Weights of a small transformer language model.
Size: 13 layers, width 64, 2 heads of 32, MLP 64 SwiGLU, vocabulary 1024, 0.491M parameters.
Architecture: RMSNorm before each block, rotary positions, no biases in attention or MLP, some layers without attention, gated attention, capped logits.
Training: 85M tokens, 5202 steps.
Each number is 128 + 24 x the weight over the matrix's rms, rounded and kept within 0 to 255. Layers, rows and columns count from 0.

# layer 3 attention output (transposed), 64x64, rms 0.147, rows 22-42, columns 0-63
[[133 107 131 113 111 154 128 146 159 147 165 140 129 112 115  95 133 144 118 131 162 179 126  86 132 122 125 148 107  80 117 109  87 152 185 131 103 137 119 149 121  94 152 128 125 137 106 133 123 123 118  95 119  94 110  83 128 130 145 115 149 120 116 104]
 [ 43 118 108 121 132 100 100 116  67 114 141 119  92 152 124 112 139 114 127 143 116 145 114 140 119 115 155 127 118 117 129 147  89 132 143 122 107 115 131  80 130 129 114 113 147 151 146  87 119 191 178 177 163 119 122 154 143 134 152 121  93 107 117 106]
 [133 147 107 121 117 158 149 128 139  92  98  99 157 134 136 149 120 113 159 124 137  99 130 133 173 181 106 130 120 138  85  98 136 184  92  97 139 128 120 156 119 156 112 139 111 135 110 143 126 120 159 116 152 137 144 173 131 107 104 161 129 111 111 145]
 [195 124  85 162 115  76 143 148 128 135 113 146 128 123 162 144 137 117 168 103 141 131 136 128 158 132 147 152 118 138 125  77 107 107 139 120 104 113 119  82  59  87 121 102 136 109 121 119  98 160 115 120  94 140 138 108  73 145 131 162 116  98 123 138]
 [140 122 125 118 103 140 106 124 147 172  77 126 129  95 136 133 116 124 118 129 143 123 141 121 142 123  83 111 104  95 129 108 104 134  92  82 118  85 131 110 112 131 134 109 106 155  78 161 118 154 101 113 120 133 133  78 131 139 133 125 121 113 142  90]
 [105 105 136  91 150  99 123 130 157 116 138 113 139 133 124 136  63 112 148 124 149  65 156 127  85 152  97 111 142 161 157 150 167 108 100 143  93  82 136  98 137 138  70 154 107 123 109  88 132 131  94 122 128  73 152 124 108 147 118 125 138 124  91 126]
 [106 114 135 118 140 102 135 118 143 140 126 146 138 122 138 153  97  87 115 129 114 159 143 114  86  94 102 133 105 102 163 150 124 118 182  87 118 122 122 119 107 143 143 117  98 108 135 137 131 115 119  86 174 156 108 122 135 158 128  99 107 130 134 143]
 [106 113 132 125 162 134 151 141 126 135  97 157 158 152 135 158 140 137 149 130 104 109 118 116 181  96 163 117 123 154  98 119 133 123  89 133 131 100 116 146 133 143 128  62 138 112 147 122 118 169  80 110 129 143 120  79 118 118 192 126 128  98 105 101]
 [125 151 109 134  87 158 140 104 138 119  98 153 192 128  79 104 130  94 110  75 201 146  99  78 181 116 143 128 159 129  83 133 101 118 124 148 143 129 131 148 134 116 136 135 137 134 105 135 136 139 120 133 149 131 140 111  97 139 167 144 150 157  95 153]
 [ 40 102 171 159 125 132 124 103 125 139  72 110 158 136  88 121 138 125 102 118 101 132 113 103 191 146 153 186 156  84 129  92 139 135 112 130 119 107 147  97 130 118 144 138 123 139 170 108 120 115 111  96 137 129 113 110 116 119 119 145 109  76 146 120]
 [127 137 155 155 161 125 156 131 131 151 159 131 126 154 102 170 109 129 130 124  97  71 145 160  85 126 103 118 102 159 139 104 128 146 142 112 147 155 177 166 125 122 156 103 156  99 174 137 141  90 124 123 103 109 177  78 130 111 109 128 166  71 124 162]
 [138 101  93 138 138 148 109 130 146 179 116 137 136 121 154 106 133 108 156 116 160 100 154 120 132  88 112 151 138 132 113 122 162 126 145 112 158 135 160 105 128 147 129 132 145 134 118 135 105 140 151 134  91 120  88  99 130 112 151 129 161  83 159 121]
 [ 85 102 191 118 115 156 123  81 145 145  91 114 153 122 106 117 137 150 115 148 120 158 120 153 177  91  90 141 122  81 150 140 132  82 131 128 118 127 113 137  93 142 108 149 162 109 170 128  91 123 150  86 152 121 142 170  92 110 136 132 102 162 142 113]
 [ 99  96 164 133 170 122 123 104 184 117 135 131 176 119 118 131 128 107  95  86 170 143 130 106 108 100 149 120  88 155 125 109 102 102 147 151 116 164  75 107 140 129 130 140 141 166  72 111  92 147 111 143 155 150  99 142 111 162 120 135  74 173 143 128]
 [185 133 134 159 116 158 127  89 102 142 135 132 134 114  68 142 113 109 141 128 164 125 159 137 114 138 148 102 112 163  93 155 112 129 123 119 130 133 120 104 126 135 144 120 115 116 113 117  96 126 157 127 131 121 129 125 145 115 122 167 123 128 132 129]
 [130  92 147 113 120 159 125 188 124  65 122 173 139 138 129  85 139 118 128 132 167  94 129 111 129 146 131 113  94 123 146 126 107 109 147 102 130 164 122 150 116 171 135 151 125 121  81 147 126 135 103 100 168  96 138 116 109 159 127 143 142 153  78 107]
 [145 120 121 170 136  94 101 117 117 130 107 105 104 139 179 120 159 116 100 114 144 142 141 102 184 127 147 131  99 132 102 137 140 126 135 139 141 116 142 114 150 123 130 138 112 129 128 181  98 152 125  71 104 103  95 127 150 127 125 100 181 132 117 137]
 [150 154 134 184 120 118 140 131 114 117 129 163 143 148 161 160 111  96 136 194 127 116 159 142 114  78 132 129 152 125 123 126 163 121 124 135 121 137 178 129 141 137 160  99  71 150 128 134 105 100  90 107 131 103 141 150 113 121 132 142 109  84 107 133]
 [117  56 104 119 120 126  99 118 125 147 142 141 145 180 149 185 143 163 119 115 116 125 110 128  91 108 152 134 111 151 115 123 103 117 106 162 100 116 140 116 170 114 116 100 117  93 145 148 146 153 162 155 173 138 152  92 145 174 142 151 102 163 127  98]
 [134 140 154 116 123 132 143 127 118  71 150 197 129 119 139 116  91  82 169 105 144 147 122 118 136 155 117 141 159  99 120 107 121 144 149 141 121 147  93 152  99 118 141 130 110 132 164  90 150 115  90 120  77  92 136  82 154 138 113 144 155 129 116  97]
 [126 137 105 152 120 150 150  86 118 141 158 129 101 117 117 139 131 137  99 150 134 103  75  98  97 119 144 131 163 122 100 145  91 131 134 101  72 128 142 122 147  88 163 144 137 132 100 121 128 151  93 134 111  66 127  85  87 142 141  98 146 126 154 164]]
# layer 3 attention value, 64x64, rms 0.157, rows 23-42, columns 0-63
[[ 92 130 106 125 179 136  86 197 103 183 125 137 160 121 121 166 137 134 123 119 104 156 153 116 172 156 137  92 172 136 115 133 131 127 150 104 144  84 163 151 154  83 136 145 113 141 158  81 124 125 103 123 137 112 105 137 126 130 121 116 132 111 140 120]
 [135 126 114 124  83  91 123  86  85 117 109 112 114 133 125 129 128 168 122  97 167 135  73 140 108 133  67 130 116 113 116 151 104 145 117 126 125 142 127 120 123 134 129 131 177 141 101  94 105 121  96 110 119 115 149 124 104 136 156 128 101 166 121 164]
 [110  86 135 111 170  99 166 125 114 121  97 117  83 122 135 126 139 172 168 119 123 147  85 129 150 118 155 182 154  95 104  93 119 149 111 149 159 101 103 117 130 162 153 100 100  91 167 148 156 174  93 150 132 165 135 115 146 115 150  65 143 110 111 121]
 [140 154 132 109 143 114 148  85 133  83 131 104 145 133 125 130 139 116 139 153 134 136  74 117 157 120 161 118 158 139 117 113 108 156 112 151 116 164  95 110 127 127 106  80  92 115 125 100 125 149 114 136 126 133 101 106 137  78 136 148 135 133 167 151]
 [128  92 108 110 145 126 157 104 138  85 142 122 109 161  57 132 122 135  96 117 154 132 106 131  75  84 135 131 128 102 149 115 175 136 142  87 107 158 133 115 133 111 138 123 124 138 103 131 140 172 103  88 164  77 133 135  93  79  68 125 100 171 152 116]
 [167 121 142 147 101  98  59 145 155 134 123 142 148 110 138 113 134 146 187 125 170 170 155 119 141 105 124 120  88 137  98  95 137 146 140 108 150 136 131 143 166 138 114 101 114 131 150 131 124 151 142 144 134 128  89 114 106 103 132 201 136 145 121 121]
 [114 122 114 139 132 148 133 129 129  80 138 157 113 142 158 150 132 135 130 114 168 120  92 142 163 122 109 112 160 117 157 108 108 128 106 100 118 133  93 146 122 162 107 133 158 168 158  82 186  90 145 186 153 149 134 146 148 128 160  76 161 141 126 153]
 [141 126 140 163 103  91 120 166 124  88  94 146 114 136 142 117 168  80  78  90  76  95  94 133 165 167 139 152 136 125 120 146 109  99 120 130 152 123 106 115 126 152 135 121 151 136 143 135 154 114 130 104 156 170 156 106 150  93 155 110 106 138 120  85]
 [126 120  82 138 185 113  85 145 136 130 131 134 141 140 134 116 155 113 141 122 116 144 100 139 158 169  99  99 124  86 159 162 116 146  89 117 113 154 127 133  92 170 101 128 191  96 150 119 120 101 122 114 165 106 136 124 120 150 137 146 159 145 108 147]
 [160 153 142 142 105 128 171 143 107 136 111 127  96 134 142 160 143 107 177 100 128 160  77 140 131 112 123 125 177 137  97 181 171 136 126  85 157 142 108 153 200 115 129 112 124 147 144 107 135 136 115 149 158 134 132 140  86 113 179 120 157 122 154 122]
 [151 150 100 119 139 124 120 128 121 140 143 118  94 113 120 120 102 143 113 131 140 108  89 144 103 158 143 135 166 146 140 128 112 132 130 127 143 101 111 169  99 124 111 168 111 140 161 100 140 133 162 146 152 149 182 129 147  90 146  79 127 167 100 133]
 [149 181 123 121  89  97 120 129 113 143 114 122 116 141 161 113 112 127 113 125 130 115 164 114 104 145 143 115  89 113 175 112 145 134 158 172 115 104 125 143 150 182 148 125 107 101 145 144 130  89 146 111 144 107 112 131 137  90  83 187 133 100 153 181]
 [135 100 139 124 112 147  86 164 114  99 161 129 194 116 142 108 119 120  99 165 120 117 148 119 155 162 102  77 100 166 154 140 117  69 159 136 128 129 129 129  97 145 117 101 129  92 133 147 167 178 122 140 103  92 121 137 106 115 106  90 128 132 159 123]
 [128 132 114 133 146 121 114 169 114 117 107 117 121 136 137 140 118 128 112 146 166  78  72 128 165 140 132 118 112 159 114 112 112 105 133 126 145 133  99 139 139 121 120 117 125 144  93 177 122 127 111 181 138 132 147 120 109 104 117 120 101 108 158 158]
 [118 126 147 112 133 109 133 107 103 101 145 143 135 120 105 107 130 141 102 130 158 146 121 158 147 134 143 132 158 134 122 120 115 133 139 112 107 117 147  82  50 133 161  81 130 118 171 175 136 137  84 117 116 144 125 115 137 133 107 131 155  97 180  95]
 [176  88 101 120 147 131 135 143 138 146 157 122  91 106 149  98 132 108  99 127 168 130 132 112 122 112 124 204 162 118 154 148 104 133 124 100  94 134 135 145  97 155 116 129 110 129 166 134  97 124 138 140 111 160 152 151 122 127 144 154  93 138 118 151]
 [118 153 135 118 124 134 111 149 137 102 130 152  92 127 110 135 140  93 109 113 160 125  64 108 140 141 131 164 147  88 119 119 144 130 113  98 126 140 161 129 118 121 127 128 129 154 117 125 162 136 177  91 129 117  87 142  85  73 136 143  77 124 134 113]
 [141 145 181 143 148 168 129 111 126 132 140 127 139 180 129 122  96 111 139 123 117 115 159 123 135 120 121 105 152 111 141 139 139  88 129 138 148 183 103 180 143 136 174 167 166 138 117 133 112 144 112 137  93 161 145 112 177 177 133 120  96 138 161  71]
 [112 106 127 140 149 124 132  86 115 103 132 116 130 144 157 118 141 102 134 126 121 144 145 173  91 155 163 134 131 166 128  80 133 141 115 123 100 150 207 107 113 131 105 118 155 133 108 106 149 130  99 110 131 177 108 113  95 122 128  85 122 133 124 149]
 [148 160 114 138 112 105 103 158 161 113 152 151 148 117 125 161 114 144 169 130 141 104 103 132 141 131 160 155 154 153  96 158 115  89 128 119 127 139 156 135 133 151  74 121 210 137 135 151 133  72 111 122 109 138 164 159 120 155 128 144 151 119 109 127]]
# layer 3 attention query, 64x64, rms 0.173, rows 32-63, columns 0-63
[[112 123 152 126 118 120 131 147 113 127  76 127  92 139 141 115  82  71 147 130 143 146  83 118 135 111 150 113 127 152 103 120  97  90 118 142 152 136 130 102 139 124 151 150 194 122 146 162 121 144 130 148 107 112 128  96 197 126 154 152 113 137 137 113]
 [128 110 100 163 108 143 100 126 184 161 154 132 165 120 153 170 117 130 163 106 103  82 161 152  97 113 148 129 138 122  96 138 171 100 168 133 157 122 105 128 108 118 111  77 159 150 129 120 105 106 119 114 100 151 125 107  74 176 180 128 150 161 105 142]
 [110 133 178 140 139 132 111  90 117 110 103 147 117 119 123 111 122 140 158 111 125 168 102 135 131 138 167  80 114 141 174  92 137 111 134 112 133 153 161 128 118 137 102 101 142 149 140 123 142 144 126 125 130 107 111 165 143 118 135 108 119 107 141  92]
 [157 143 137 103 106 105 141 105  94  99  78  97 110 107 101  91 118 107 112 108 161 101 163  79 152 137 143  84 141 110 152 109 105 122 107  68 100 150 137 102 158 152 145 161  92 105  98 156 158 173 149  98 150 133 125 105 161 120 104 135 139 144 135 149]
 [116 108 133 170 137 122 103 132 181 137 154 146 146 116 150 146 113 141 168 128  98 130 118 191 117 137 128 148 137 165 123 140 161 151 159 167 142 112 135 151 114 122  98 134 182 162 154 102  94  72 106 125 100 102  91 148  96 169 176 131 106 115 126 145]
 [143 138 123  88 106 127 107 124 123 113 113 109 131 128 121 119 137 122 118 125 119 105 136  93 120 129 155 110 154 114 138 145 126 115 119 112 109 155 124 123 132 164 146 138  97 119 107 148 136 142 140  96 144 130 145 150 139 130 110 163 129 129 136 134]
 [115 120  75 177 141 149  96 143 159 135 138  96 138 108 152 129 161 152 132 102 129 130 144 150  93 170 147 113 124  92 114 149 175 156 150 157 131  76 120  84 115 102 110 104 145 126 127 111 113 115 109 135 118 126 135 116  85 131 126 144 179 146 104 110]
 [ 84 117 156 174 132 136 102 130 155 139 152 167  98 155 116 153 114 162 144 132  95 184  85 180 136 127 139 150  90 145 112 122 151 140 161 178 177 114 104 145 118 111 114 147 162 141 137  83 110  86 135 143 108 110 102 143 124 151 129  91  70 136 131 121]
 [129 131 168 124 141 117 142 136 114 115 127 158  95 139 149 137 102 116 158 127 127 133 123 161 132 151 137 127 148 134 155 157 133 152 145 133 132 128 108 119  98 159  77 170 160 127 179  77 139 119 113 107 104 158  77 157 168 108 151 104  97 122 161 138]
 [152 111 109 119  93 141 161 121  85 147  75 117 136 127 132 115 133 141 110 138 152  85 150  96 134 115 124 126 158 115 152  85 115 100 107  92 101 130 146 112 128 159 151 110  98 105 126 156 151 112 139 120 138 135 104 125 159 112 129 149 167 129 133 138]
 [174 156 146  74 125  57 140 123  88  96  82  99 159 129 156 105 102 131  93 116 124 124 148  64  96 161 138  72 122 102 147 101  69 123 108  99 109 151 138  99 104 169 123 127 113  87  95 161 160 129 132  88 132 119 156 146 121  88  88 170 133 130 162 132]
 [133 122 145 117 122 132 147 133 116 141 105 143 100 114 130  79 110 130 101 143 145 116 102 127 132 130 133 108 119 117 141 134 117 103 108 131 130  94 138  89 120 139 119 148 108  94 151 133 121 138 135 143 137 137 113 103 136  92 154 108 127 131 138 160]
 [128 114 102 173 168 127 102 123 172 115 140 166 136  94 106 176 117 124 142 142  85 147 146 164  92 171 145 102 127 137 133 135 156 153 187 127 159  92 124 126 125 147 110 122 135 103 128 124 111 104  98 142 120 126  78 159 116 155 149 139 125 127 131 134]
 [152 117 160 139 147 127 146  97 119 105 153 185  97 144 145 149  87 122 122 143 172 162  96 159 152 110 175 119 146 147 111 136  73 158 134  98 129 122 111 118 130 118 138 136  86 121 101 144 138 124 118 119 105 130 152 112 162 120 151 105  91 126 161 103]
 [110 111 171 150 122  78 114 109 125 122 145 114  91 163 125 161  80  78 124 110 132 107 113 160 116 153 146 162 152 189 100 163 112 151 109  99 142 121  61 117  92 127 138 135 144 110 125 118 125 132 100 144 105 124 143 121 177 154 195 150 120 128 144 101]
 [142 129 112 165 154  98 126 141 123 149 108 142 128 112 133 136 120  88 158 138  78 112 109  83  92 104 159 145 164  94 160  96 134 130 133 151 148 115 163 124 138 128 121 110 108 111 117  87 152 143 117  82 126 129 102 142 127 104  86 163  97 132 154 160]
 [156 142 113 113 143 128 216 108 135 104  78 133 155 158 104 123 114 121 137 143 104 136 129 106 143 135 147 151 124 120 141 136 124 163 115 143 139 132  72 124 113 120 144 139 165 116 138 113 157 101  99 136 118 102  80 183 113 152 124 154 114 112 104  93]
 [122 137  92 171 109 142 100 143 113 105 101 103 159 122 112 108 139  95 106 120 112 100 115 150 133 117 127 117 126 108 144 120 163  81 121 128 161 126  93 109 121 115 118 123 170 158 180 142 105 174 173 129 109 155 121 137 105 106 155 119 130  88 136 161]
 [156 148 123 128 144 118 108  86 131 105 135 122 115 161 120  65  97 120 123 107 123  91 141  76 137 119 188 112 125 123 146 123 132 162  95 149  96 123 133 118 112 165  85 122 126 114 135  91 123  57 131 126 139 149 115 119 136 131 137 122 118 156 119 104]
 [157  96 119 140 119 122  94 135 167 182 108 122 128 179 136  97 120 157 117 161 104 153 178 163 171 137 138 102 131 162 142 117 126 137 111 109 102 163 110 130 176 134 155 121 130  92 107 146  60 182 148 123 134 100 131 101  89 118 116 147 142 166  79 117]
 [118  88 150 157 134 139 153 122 162 146 109 136 113 142 123 150 143 126 118 167  91 137 137 154 113  86 111  95 138 149 183 106 184 116 135 131 144  77 132 131 117 169  94 129 135  96 159 154  65 124 120 128 153  84 147 136  86 127 157 157 148 143 148 153]
 [164  71 137 100 134 139 113 144 149 117 142 128 143  65 117  88 113 152  85 155 142 128 144 170  95 122 133 140 136 121  92  93 108 126 132 107 169 109 157  84  83 145 168 140 127  97 172 175  77 153 108  99 151 118  80 101  92 118  92  98  99 124 135  82]
 [141 184 108 127 101 120 176 118 116 129 135 145  93 146 125 153 102  89 129 139 102 122 145 131 157 144 119 141 123 139  90 129 130 125 144 144 107  88  61 114  89 104 141 106 105 143 128 139 127 120  83 144 144 111 105  77 132 157 110 112 145 103 129 111]
 [146 112 151 105 154 130 109 134 117 127 117 114 152 108  66 111 129 168 119 135 127 164 115 174 154 132 151 151 119 143  88 175 137 122 118 116 109 139 181 133  77 120 122 128 154 103 107 126 104 120 164 111 167 121 123 131 141  95 121 128 185 178 126 140]
 [163 141  85 121  94 183 106 120 111 151 133 133 122 154 173 146  93 101 112  89  92  87  90 109 116 129 115 129  89 121 128 164 136 167 140 151 133 125  99 142 131 182 146 161 113  94 174 142 133  90 151 117 109 132 160 127 158 117 140 131 163 156 100 121]
 [118 123 125 117 124 129  88 150 140  87 133 161 171 135  61 139 109 159 149 105 158  93 111 178 122 149 150  82 144 150 147 127 103 171 119  90 174 142 132 145 145 120 152 101 125 119 124 188 104 145 137 127 148 126  85 118 149 134 133 138  74 143 133 136]
 [125 154 120 116 150 114 172 109 125 130 162 123 124  99 133 129  91 152 116 131 103 177 124 128 129 155 124 136 114 105 130  80 131 142 105  97 130 178 104 113  90 132 110 160 109  97 116  92 140 124 121 115 124 109 122 153 109 152  78 119 109 110 145 142]
 [138 125 127 146 158 105 119 145 128 162 108 122 173 139 133  83 157 104 115 113 128 126 171 125  96 119 122 115 133 132 116 128 117 109 171 106 113 103 140 165 133 168 123 123 168 137  98  91 168 118  92  91 132 129 134 165 114 174 105 176 147 158 121 137]
 [ 80 135  97 121 160 163 147 138 124 206 156 128 164 102 137  38 167 130 126 136  97  92 123 159 129 144 114  85  86 133 127 133 109 130 116 147  81 103 119 116 138 102 120 125  93 128 143 158 123 118 122 119 134  91  98 159 174 129 151 139 113  86 125 102]
 [133 137 140 115 115 152 126 167 129 164 133 132 128 156 137 123 137 163 132 130 154 117 122 133 139 102 132 125 110  98 149 126 120 132 144 135 175 167 152 109 117  72 143 143 101 146  99 145 107 143 151 154 120 113 135 134 129 137 140 141 124 158  91 114]
 [126 135 140 105 129  88 109 167 142 151 131 136 152  69 120 145 144 141 117 148 167  95  92 130 149 152 134 125 103 136 147 169 111 112 126 143 132 151 103  51 120 140 151  87  96 124 115  93 118 136 110 129 105 104 112  91 123  93 115 163 155 140 127 162]
 [120 106 125 127  69 169 100 163 129 140 142 107 154 105 126 141 102 151 109 110 152  92 129 143 150 129 113 106 144 140 127 116 133 100 131 147 101 129 111 145  96 144 151 136 152 160 124 171 117 104 173 135  97 120 118 140  63 127 111 151 147 139  75  97]]
# layer 3 attention key, 64x64, rms 0.173, rows 32-63, columns 0-63
[[ 95 114 135  78  81 121 118 138  91 132 114 107 147 119 109 122 112 122 127 132 116 129 120 103 132 140 116 135 138 130 136 112  66 125  98  96 127 157 151 127  99 119  97 113  93 125  72 128 163 137  71 140  90 157 130 116 154 101  87 155 116 112 146 105]
 [137 106 134 145 138 125 138 161 162 124 114 101  96 110 119 114 134 137 114 168 109 158 117 132  96 142 149 138  99 113 137 146 127 148 150 159 116 121 136 134  88 135 131  99 130 140 135 112  95 139 133 124 117 144 142 119 138 135 139 137 116 155 139 128]
 [140 132 144 144 105 140 164 153 132 111 135 125 127 119 108 150 148 126 121 141 120 123 175 143 106 127 140 157 109 107 109 156 155 115 149 147 145 145 127 132 105 138 103 117 129 110 101 130 120 109 126  96 151 106 155 112  99 120 107 160 123 140 179 131]
 [123 169 136  68 121  70 127 134  75 146  78 114 129 119 122 102  98 151 157  98 124 123 129 109 143 148 153 111 152 172 127 117  82  93  99  79 109 147 167 138 142 129 146 136 112 134 102 142 186 130 111 132  97  88 126 133 136 127 117 148 140 118 109 125]
 [100 105 155 191 132 154 131 135 174 126 161 146 113 112 115 145 149 136  86 173 114 140 133 164 111 122 133 171  83  91 150 145 190 150 165 182 135 112 122 130 127 119 104 158 171 121 128 108  82 112 125 110 165 127 129 118 117 113 121 136 115 146 176 112]
 [144 150 130  99 123 102 120 114  95 147 103 122 130 109 127 126 123 103 153 100 146 102 126 132 143 112 145 118 138 158 111 110 120 137 114 105 113 143 124 101 169 108 147 165 121 136 148 150 162 125 156 144 118 118 120 157 146 107 157 127 105 112 103 161]
 [144 115 103 132 167 193 139 155 147 115 166 131 109 144 143  71 127 115 143 144 136 149 138 127 143 118 124 122  92 156 100 119 176  99 147 127 127  95 149 153  83 161 136 117 179 138 149  97 128 141 141 117 155 109 111 129  96 117 137  88 150 150 123 129]
 [124 100 150 176 117 148 125 140 184 125 167 142 128 145 120 137 130 131  96 185 118 136 141 165 114 140 130 140  95 106 133 144 164 153 169 152 138 104 121 137 110 156  76 130 147 121 136  85  84 104 113 104 152 119 127 123  97 118 105 133 109 150 161 114]
 [ 67 116 184 166 142  87 136 107 156 107 144 144  87 127 127 114  96 123 145 150 116 122 139 151 135 141 160 137 112 112 122 151 130 159 170 135 167 162 119 125  61 148 113 144 122 115 111  67 128  74  93 124 104 132  73 116  96 128 150 123  97 184 175 113]
 [117 129 157 100 128  91  89  94 124 119  74 140 113 142 105 110  86 142 179  99 120 156 115 131 186  97 129 104 148 122 145 166  66 114 113  80 129 193 146 139 132 122 104 124 126 120 137 125 149 150 160 143  67 138 134 135 139 147 164 101 137 134 110 159]
 [158 175 120  71 163 119 109 134  79 154  84  91 128 142 139 126  98 143 168  97  97 130 126  87 156 118 152 130 170 132 134 133  84 126  70  85  98 170 150  74 161  95 137 142 139 107 113 131 197 120 125 169 125 127 149 149 174 131 125 138 106 120 103 139]
 [106 118 131 101 116 109 137 134 109 121  96 126 118 133 147 138 126 126 168 122  90 135 139 120 152 150 143 125 121 121 119 123  94 139 129 144 140 131 121 144 105 139 125 107 133 103 146 120 150 100  71 167  96 148 114 119 142 136 145 122 140 133 139 132]
 [ 92  88 118 192 150 176 147  98 165 124 142 155 132 122 125 142 114 122 127 128 104 125 138 159 116 171 175 129  98 141 144 123 183 186 176 155 172 126 135 127 133 164 128 155 142 112 123  95  92 109  98 120 113 134  93 126 131 121 150 109 137 131 168 174]
 [125  93 170 140 133  87 103 115 138  83 143 118  93 120 149 131  93 154 139 151 151 115 100 132 139 148 117 123  92  81 135 117  81 144 125 113 167 146  94 141 116 154  90 123  93  90  72  97 155 101  78 113 115 104 150 138 132  91 121 152 106 121 159 102]
 [117  93 131 156 153  82 109 155 169 134 111 169  96 122 136 136 115 115 144 138 147 153  82 167 110 141 158 178 133 116 137 125 113 150  95 110 140 136 107 100 111 154 147 100  88 113  97 131 159 142 115 112 102 152 104 163 113 130 180 120 110 148 173 134]
 [153 111  98 133 125 158 123 106 101 121 111  73 176 130  90 101 114 117 116 139 115 103 115 117 160  99 154  77 165 120 125 105 112 126  89 101 124 144 169 128 127 128 147 109 107 110 121 141 127 144 147 146 170 141 137 156 136  91 150 119  96 137 133 136]
 [116 130 131 130 163 117 127 118 157 123 145 136 108 166  93  94 136 146  96 135 131 113  85 114 118 151 141 101 136 131 169 185 107 141 133  90 159 149 124 161 134 127 121 125 164 137 106 123 115 150 141 147 106 130 122 152 165 143 129 130 121 102 140 130]
 [128 126  92 137 118 118 133 173 131 148 115  95 154  96 106  35 134 101  84  97  95 139 142 116 126  99 120 114 138 150 123 160 151 130 105 140  94 114  92  89  97 167 196 124 155 162 137 171 131 145 135 103 134 159 146 150 132 141  93 105 126 159 121 121]
 [136 123 169 112 119 127 101 127 113 124  78 127 118 113 131 119 105 152 161 108 141  95 160 138 163 142 151 116 123 184 121 135 145 122 141 118 105 117 132 136 139 133 141  81 134 120 151 148 132 110 115 140  87 144 127 108 140 148 162 122 108 123 131 119]
 [126 112 106 130 125 135 156  91 107 151 110 140 121 164 124 101 105 131 144 166 122 121 139 131 115 123 128 152 125 149 102 115 135 177 146 150 142 133 109 119 142 152 130 109 106 132 110 146 133 112 132 124 145 145 132 159 107 146 104 118 131 108 136 129]
 [134  87 153 123 142 162 128 153 128 111  92 111  72 116 134 131 149 101  77 145 122 138 149 159 176  90 166 128 159  98 122 115 116  77 151 126 122 104 158 148 132 115 114 123 139 130 187 159 105 151 138 168 126 128 129 138 138 109 130  85 147 127 141 142]
 [129 128 125 127 111 156 107 145 108  93 114 134 116 116 139 116 196 121 171 119 114  94 108  99 149 123 120 148 114 153 136  89 128 162 103  91 158  74 169 115 167 130 162  96 111 156 148 139 101  91  87 121 148 140 127 129 123  99 128 111 137 148 154 143]
 [133 140 124 122  98  98 157 138 105 133 152 122 110 100  83 149 149 146  88 124 143 116 135 129 118 145 119 162 151  99  88 120 138 109 122 135 119 102 103 137 106 160  98 117 134 207 132 157  93 152 153 140 130 120  92 153 128 104 113 124 125 101  74  81]
 [117 151 125 112 101 125 179 123 113 130 125 121 128 122  93 145 126 133  97 121 183 148 146 121 147  89  98 102  80 202 116 133 126 159 130 145  99 125 144 147 129 127 118 165 163  94 119 101 131  92 118 140 123 132 141 149 115 116 157 101 156 138 145 164]
 [146 145  98 136 128 128 101 135 142 120 104 120 121  90 106 117 139 109 153  98 157  87 135 118 151 126 134 102 124 112 142 133  93 121 121 123  88 160 162 101 132 162 124 123  88 113 183  97 117 120 151 121 128 123 111 160 126 116 131  91 119 129  89 135]
 [128 129 119 113 133 144 112 131 135 107  31  90 160 113  88 100 114 116 101 126 167 141 116 138 122 146 126 119  96 110 162 128 140 136 136 101 135 136 124 110 123 117 143 123 124 135 109 146 121 113 169 103 105 178 128 146 108 103  91 180 115 119 118 141]
 [116 140 166 103 180 105  94 119 103 137  93 142 153 148  99 140 146 167 130 133 160 110 165 113 163 146 175  84 163  99 153 155 114 147 109 100 155 111 179 117 206 126 103 100 120 119 104 122 127 127 159  83 108  71 169 165 126 173 124 143 121 162 168 147]
 [111 140 108 132 153 148 177 159 146 136 131 106 142 100 128 168 131 140 166 142 105 138 150 109 132 122 117 174 184 160 111 185 131 156 119 100 114 121 174 148 102 123 132 127 126 154 138 141 163 169 222 146 160 158 153 145 113 149 164 137 104 112 126 148]
 [107 120 134 120 132 171 168 143  98 158 146 137 142  63 121 136 103 132 114 109 133 149 160  87 146  97 126 128 107 118 142 131 126 132 127 137  91 125 156 148  80 142 176 128 137 144 124 163  91  92 134 119 139 133  89 144 137  93 130 187 168 122 121 103]
 [172 145 110 118 122 123 116 157 124 172 134 113 146 143 110 104 124 149 117 149 119  70 120 131  98 139 115  87  82 106 155 107 107 104 100 138 132 116 149 135 153 114 144 113  63 140 152 141 138 118 139  71 155 111 149 132 108 101 133 136 110 116 111 105]
 [ 96 164 106 132 125 100 130 121 154 146 106  76 120 155 103 132 126 111 111  86 117  75 120 122 154 151 137 153 110  83 129 140 154 154 127 136  94 134 121 106 123 133 124 113 112 113 141 115 159 113 133 145 131 115 107 113 114 140 117 101 145  89 150 163]
 [148 166 156 135  72  96 116 169 101 190 105 102  91 142 134 137 147 175 130 101 166 106  61 137 177 102 152 111 135 127 128  82 118 124 146 110  85 143 152 111 131 143 105 164 149 206 186 123 140 146 126  92 152 101 157 150 135  89 122 170 138 115 113 135]]